{"n_layer": 17, "tie_embeddings": "early", "weight_decay": 0.041, "lr_head": 0.0183, "grad_clip": 0.5, "warmup_steps": 562, "decay_shape": "cos", "final_lr_fraction": 0.05}
Each number is 128 + 32 x the weight over its row's rms, rounded and kept within 0 to 255. Layers, rows and columns count from 0. The size above them is the row's rms in percent of the matrix's.

# layer 6 attention query, 64x64, rms 0.252, rows 0-24, columns 0-63
size [ 94  92  99 115 122 144 109 122  98 105  89  90  91 126 105  96 102  95  93  93 107 102 145 112 111]
[[110 177 142 198 120 117  93 120 121 141  98 114 174 125  93 129 120 104 108 130 161 145 119  76  90  78 134  72 148 168 157  79 106 123 204 115 119 153 126 142 124 138  97 160  52 128  93 146 158  32 106 100 104 158 146 142 133 111 129 116 165 115 143  87]
 [ 96 101 156 151 114 120 110 136 105 204 129  92  76 160 105 168 150 191 154 126 123 131 120 117 216 101 112 148 117 146  95 142 137 145  83 112 156  76  82 140 121 137 139  46 166  89 111 152 148 163 124 129 190 132 153 168 151 140 143 132 159 114 111 183]
 [ 94 146 122 141 101  78 129 131  51 193  78  94 113 128  80 165 116 170  97 180  82 127  66 140 130 150  90 163 136 165 132  80 131 137 115 136 127 122  59 141 107 118 131  68  93 107 111 151 147  87 158 128 178 138 133 152 160  83 116 161 157 118 144 105]
 [178 148 115 101 150 131 159 115 104  87  96  98 172 142 142  68  82  70 126  98 132 150 150 155  68 128 206 163 135 110 142 120 136 169 173 147  82 167 197 139 117 113 135 165 138 167 163 132 160 131 170 176 128  85 116 118 112  92 133 142 102 152 148  79]
 [ 88 150 133 198 110 134 116 111 140 141 142 173 110 105 119 207 151 206 130 143 148  89 100 101 163 178  52 142 127 152 128 138 149  90 117 119 153  93  46 159 136 136 168  65 151 104 106 119 139  99  82  96 169 154 138 116 137 124 132 133 132 103 100 136]
 [ 55 143 168 138 123 126 104  94 163 151 169 179 111 119  99 167 150 196 105 150 149 108 124  85 207 115  65  88 108 153 116 129 120 107 126 114 138  97  77 122 114 150 174  87 113  98 111 102 152 120  49 118 116 170  97 130 139 168 120 140 124  94 102 160]
 [146  99 144 123 146 128 158 167 122  66 121  67 165 120 145  88  57  70 128 162  98 145 156 113  64 102 128 135 151 116 134  85 127 183 163 104 141 131 181 103 147 111  76 138 134 155 174 132 102 102 189 175  76  92 144 140 107  93  94  85 138 132 122 124]
 [161 149  84 123 103  99 158 179  60 131 110 160 144 108 144 118 130 140 157 115 108 159 124 145  68 148 166 159 162 121 115 119 109 132 113 132 131 147  92 206 160 135 130 156 118 163 115 191 155 126 218 152 153 123  87 184 155  73 132 132 142 170 115  75]
 [154 104  97  87  95  78 171 191  75  94 141  83 125 133 115  93 111 131 135 161  72 142 155 150  70 103 139 135 142  93 109 132 116 163 146 135 133 181 132 129 176 149 100 142  93 167 104 154  68  97 184 159 135 104 124 147 169  73 125 183 152 165 144 100]
 [194 174 132 108 113 132 161 143 100 132  80 137 119  76 153 103 139 157 143  61 140 158 116 136  78 116 170 172 138 117 122 120 160 141  94 177  77 143 153 173 165 111 167 170 110 170 134 177 166 129 174 161 166  98 104 147  77 122 121 156 133 156 101  66]
 [ 84 105 157 145 141 162 162 106 142 162 131 146  89 135 128 105 103  99  92 178 106  86 113  76 153 165 167 175 130 154 102 150 134  98 128 107 207  89 140  95 127 113 168  96 188 133 133  93  87 145  97 140 149 122 119  46 121 159 113  95  91 128 101 194]
 [131 122 154 100 115  78 118 106 141  50 172  96 134 145 118 140  86 114 157 176 158 130 172 100 150 195 175 115 122 134  80  99  68 113  42 100 125 126 136 132  99 145 110 140  98 121 164 109 147 128 127 187  62 179 136 163 174 143 105 127 140 135 129 136]
 [132  76  94 107  82 143 105 145  95 171 110 175  98 137 132 138 147 118 100 156 127 124 125  49 188 142 115 139 147 136 159 122 114  97 103 119 146 121 135 153 118 113 159 113 148  94 158 122  93 154  66 158 127  89 121  76  81 172 204  76 184 140  78 164]
 [127 146  86  83 111 140 183 151 109 125 160 108 101 135  55 105  63  95 171 155  96 139 231 121 107 187 195 116 126 100 131 100  82  83  95  89 153 138 114 153 125 148 152 132 157 120 117 106 146 127 123 129 135 109 114 113  94 128 141  87 157 166 172 136]
 [143 117 162 107 116 151  85 161 163 155 101 119  97  94 161 138 185 130 165 118  93 135  98 138 121  72 189 132 154 149  53 136 153 181 186 117 146 100 100 141 104 116 142 116 152 153 104 120 175 108 142 201 141 100 160 136  97  93  85 146 112 112 136 207]
 [176 121 109  76 121 156 113  93 162 149 109 153  74 155 196  93 203 155 122 118 172 123 122 139 142 157 195 121 127 125 146  84 149 106 124 150 115  92 165 141  77 119 113 153 139 119 142 122 173 159  74 181 109 126 115  78  78 199 131 130 153 112 112 152]
 [151 142 123 124 138 169  81 114 157  30 118 117 121 153 183 169 112 113 140 119  96  54 176 119 117 124 179 124 147 116 138  92 140 163 157 153 133 139 140 119  68 152 131 138 107 104 149 151  66 154 181 165 164  74 109 118 140 194 145 155 117 160 123 156]
 [131 176 170 162 100 154 126 113  89 178  65  94 123 101  64 162  86 121  93 163 144 119  72 119 141 124 108 137 145 160 148 125 150 142 127 143 106 139 105 167 163 121 141  59 110  96 134 159 149  35 148 136 154 114  73 147 117  76 110 152 135 105  91  88]
 [167 189 156 128 140 167 137 122 104 124  82 113 167 133 132 115  84  28  84 113 123 104 122 177  81  95 164 150 126 108 139 132 134 158 183 143  91 178 200 130 161 112  94 128  62 126 171 117 127 110 132 132  93 112  93 116  88 122 128 135 108 168 134  89]
 [125  84 104 118 157 184 110 146 172  40 170 108 137 142 164  80 150 130 152 133 131 103 184 136 116 156 173 115 131 114 122 184 126  90 105 110 145 117 124 119 127 140 157 183 144 181 121  88 107 174  76 128  54 146 135 147 149 197 128 126 119 115 173 154]
 [178 168 124 121 136  82 164 149  92 120  94 106 143 145 135 119  92  49 122  86  96 180 122 150  69 117 172 161 100 104 149 102 124 156 134 141 122 154 190 135 150 114  83 160 108 116 158 177 153 109 185 147 169  81 134  96 121  61 123 105 130 172 114  90]
 [126 178 115 185  96 113 136 163  77 130 149 182 120 111 155 185 125 167 109 149 117  98 132  67 126 188 140 173 122 151 153 142 116  95 137  94 187 118  85 176 156 181 158 114 161  80 125 148 115 145 118 160 188 150 106 124 128 118 131 157 171 158  66 124]
 [ 71  75 162 120 145 151  79 113 169 137 139 123  94 142 108 161 136 149 120 168  96  83 124 136 168 112  97  87 105 133 110 144 154 124 134 115 140 112 117  62 109 155 157  81 155 105 111  44 109 148  50 117 115 108 101 119  97 180 121 116 110  90 145 208]
 [167 119 151 119 136 112 141 169 104  78 110  63 143 115 111 144  63  64 121 141 121 158 119 120  55 110  89 153 140 101 120 136 115 177 186 113 141 157 199 114 168  91 106 134 156 154 138 175  66 100 155 161 104  89 165 106 114  80 132 108 105 145 109 130]
 [180 146 148 140 128 155 140 136 138 121  90 118 136  86 114 104  90  69 118 132 177 152 115 140  81 142  82 161 137  94 156 163 145 152 141 140 122 121 222 121 118  62 119 153 173 151 184 189  97 130 159 112 116 136 186 109  97 166 142  78  97 161 125  90]]
# layer 6 attention key, 64x64, rms 0.24, rows 0-23, columns 0-63
size [ 89  87 105 104 119 125  83 127 155 137 164 116 123 130 119 104 107  92  81  83  86  66 126  93]
[[107 121 140 123 169 193 163  95 182 142 142 104 177 114 171 142 153 114 180 106 135 120 196  80 163 200 171 109  91 120 151 117 136  66 100 138  99  92 151 131 141  96 154 132 102 152 178 135 107 151  78 129  78 129  87 156 160 105 129 144 109  80 149 130]
 [ 97 105 176 157 109  99 196 168 165 161 142 152 112 108  98 141 126 136 127 163  62 104 115 170 146 194  99 141 150  87 136 148  76 124 155 135 209 114 138 101 123 139 147  95 145 100 108 113  95 183 101 161 121 143 143 145 133 174  70  75 127 142  87 155]
 [109 101 150 137 184 128 126 115 198 119 136  77 148 161 158 127 160 145 196 113 148 114 149 127 168 134 161 128  86 138 122 180 173  64 132 114 177  57 149 109 122 142 141 146 204 156 134  92 143 148  83 126 102 159 112 126 148 144 123 125 107  59 126 178]
 [101 145  98 116  77 140 118 140  61 105 127 171 129 122 127 122  97  77 132 110 149 130 148 100  77 122 137 150 156 146 171  92 104 189 127 166  60 214 132 148 140  97  98 153  64  87 141 175 140 124 130 106 131  97 139 155  99 123 136 179 123 186 112  84]
 [120 149 187 150 150 128 134 135 190 150 125 119 117 143 154 152 163 144 125 126 109 129 133  98 169 160 124 147  95 131  92 173 170  81 108 104 192  67 124  94 103 188 152 135 163 132  99  80 114 150 136  80 148 138  79  85 133 141 161  88 115  49 175 169]
 [111  92 195 122 164 114 119 123 197 157 124  85 135 168 113 144 164 156  99 131 118 144 104 112 183 136 119 121 100 152 100 154 131  74 110  95 194  70 156  71 104 169 139 144 138 138  75  93 112 131 119 119 145 140 102  96 137 127 119  85  99  58 149 193]
 [123  95  72 124 109 150 164 164  66  99 137 148 159 110 145 104  90 120 100 128 130  89 154  84  98 128 108 143 145 134 140 105 109 157 170 140 107 158 109 139 148 106 109  88 100 150 232 171 115 101  78 182  71 167 167 174 117  86 134 137 128 174  99 109]
 [158 118  94 112 104  90 154 133  86 149 110 155 173 131 146 108 100  68 146 128 110  66 173 151 123 143 120 172 141 109 117 150 117 175  89 145  62 148  77 136 130  86 117  96 123 160 199 119 165 102 128 166 153  84 138 178 153 145 144 155 127 189 117  61]
 [169  73 128 110 129  31 154 133 104  78 127 146 132 152 119  99  74 138 142 131 147 128 147 154  91 152 119  77 101 110 157 113 111 135 161 140  87 158 116 157 182  55 125 141 131 155 168 164 118 144 127 206 118 127 164 152 144  87 134 169 147 161  74 104]
 [203 165  83 171  84  86 150 118  95 115 112 146 166  95 118 131 111  57 144  90 121 109 143 143  96 110 131 129 139 114 129 148 119 159 100 159  73 136 120 164 117  38 121 156 137 179 171 161 123 117 168 187 130 116 135 121 109  81 131 148 104 174  89  93]
 [ 32 164  98 117 121 203 104 112 111 106 143 147  67 135 120 116 148 197  86 148 140 127 124  74 158 121 131 131 154 165 129  96 141 102 127 124 171 120 103 115 122 205 132 111 128  60  51  95 103 145 138  88  94 131  99 118 108 133 125 134 143 119 138 151]
 [ 99  85 132 114 126 123 116 142  92 104 163  94  88 162 121 155 163 196 134 153 164 134 129 104 130 129 106  81 167 173 119 106 153 104  84 148 161 101 124 153 126 174 105  87  99 105 120 188 185 142  82 138 118  83 127 157 140 120  27 148 142  90 156 174]
 [133 108 114 113  63 129 109 143  95 104 115 118 111 100 130 131 130 136  92 129 124 125 152  47 150 138  53  78 129 104 193 175  94 140 153 100 131  95  94 126 133 209 122 115 117  70  82 115 130 118 150 103 112 116 171 123 122  88 182  68 160 120 161  95]
 [107 122 100 126 145 158 141 110 100 114 149 127 101 158  86  85 146 146 147 165 172 115 208 114 114 134 138  49 141 116 127 108 110  90 116 180 127 125  83 167 160 202 149 142  74  58  86 158 130 143 159 138  83  94  64 148  95 133 134 150 150 122 144 145]
 [152 138 164  78  89 141  66 141 199 131 134  56 126 151 150 105 116 101 113 108 126 104  88  98 154 116 161 174 129 137  33 139 135 152  88  98 125 133 141 181  81 142 131 122 145 163  99  96 150 119 136 184 163  92 177 130 112  76 141 125 127 153  93 124]
 [173 155 118 159 128 126  72 111 147 214 111  77  93  67 139 168 150  82 138 112 136 109  58 107 148  89 108 123 156 107 122 135 129 166 111 135 107 101 166 140  94 118 105 100 136 124  93 114 176  89 141 157 136 108 191  61 131 131 134  57 142 131 117 101]
 [191 186 130  88 192 122 133 145 157 130 145 134 153 109 132 190 153 127 135 127 185 164 124 143 118 110 131 143  99 157 162 130 149  72 121 132 148 123 118 125 107 126 106 181 148 162 117 201 216 121  45 107 107 163 171 107 125 125 168 128 114 110 107 150]
 [128  97 170 136 161 151 173 108 168 139 114 101 127 122 177 112 151 161 148 103 125 117 189 117 160 162 158 116  98  99 151 160 156  60 102 119 160  51 166 100 161 111 129 135 159 167 130 127 150 163  31 172  94 155 116 137 163 155 133 102 115  85 149 157]
 [116 117 119  85 142 123  67 123 102  90 140 140 156 169 154 162 128 126 130 101 199 191 149 106  89  84 133 101 110 151 145 123 136 158  80 128  22 155 102 154 135 100 120 132  86 166 149 108 134  84 131 138 149  72 136 157 128 124 166 209 143 114 128 123]
 [145 121  63 106  91 112 170 108 104 157 131 104 114  96  85 115 101  96 116 199  96  79  89 180 143 150 122 140 170 155 101  99  86 139 134 137 116 157  92 171 106 145 139 108 112 110 151 179 136 114 189 158 115 132 145 145 122  94  63 120 136 210 110  77]
 [118 178 130 141 100 185 114 131  70 102 134 167 122 122 148 155 144  96 176  82 176 158 150 123  60  92 135 165 150 103 164  97 118 169 127 187  80 199 139 157 165  85 118 150 114 114 150 143 136 119 108  66 110  85  88 131 132 158 157 177 120 123 107 111]
 [108  96 198 143 100 135 107 103 127  99 102 160  83 101 183 163 145  87 145 136 133 115 140  87 186 155 121 149 147 113 141  91 107 137 143 150 173  90 158 111 139 187 122 143 127  90  66  61 169 150 140 115 110  97  77 133 126 124 162 100 160  60 172  94]
 [116 118 166 128 176 115 126 130 188 100 131  75 101 143 125 138 135 192  86 145 104 148  91 130 168 150 135  90 105 134 108 132 135  93 133 100 176  84 163 113 118 189 145 154 163 119  67 119  81 175 150 145 130 149 121  69 102  67 141  96 111  72 166 178]
 [132 133 106 121  93 137 117 146 102  66 146 149 139 116  96  88  63 140 130 119 154 146 174 100  76 131 113 125 138 119 160 123 110 163 188 139  79 171 129 187 158 100 113 114 111 152 214 174  84 140 114 159  70 149 132 157 101  87 145 175 120 159  79 103]]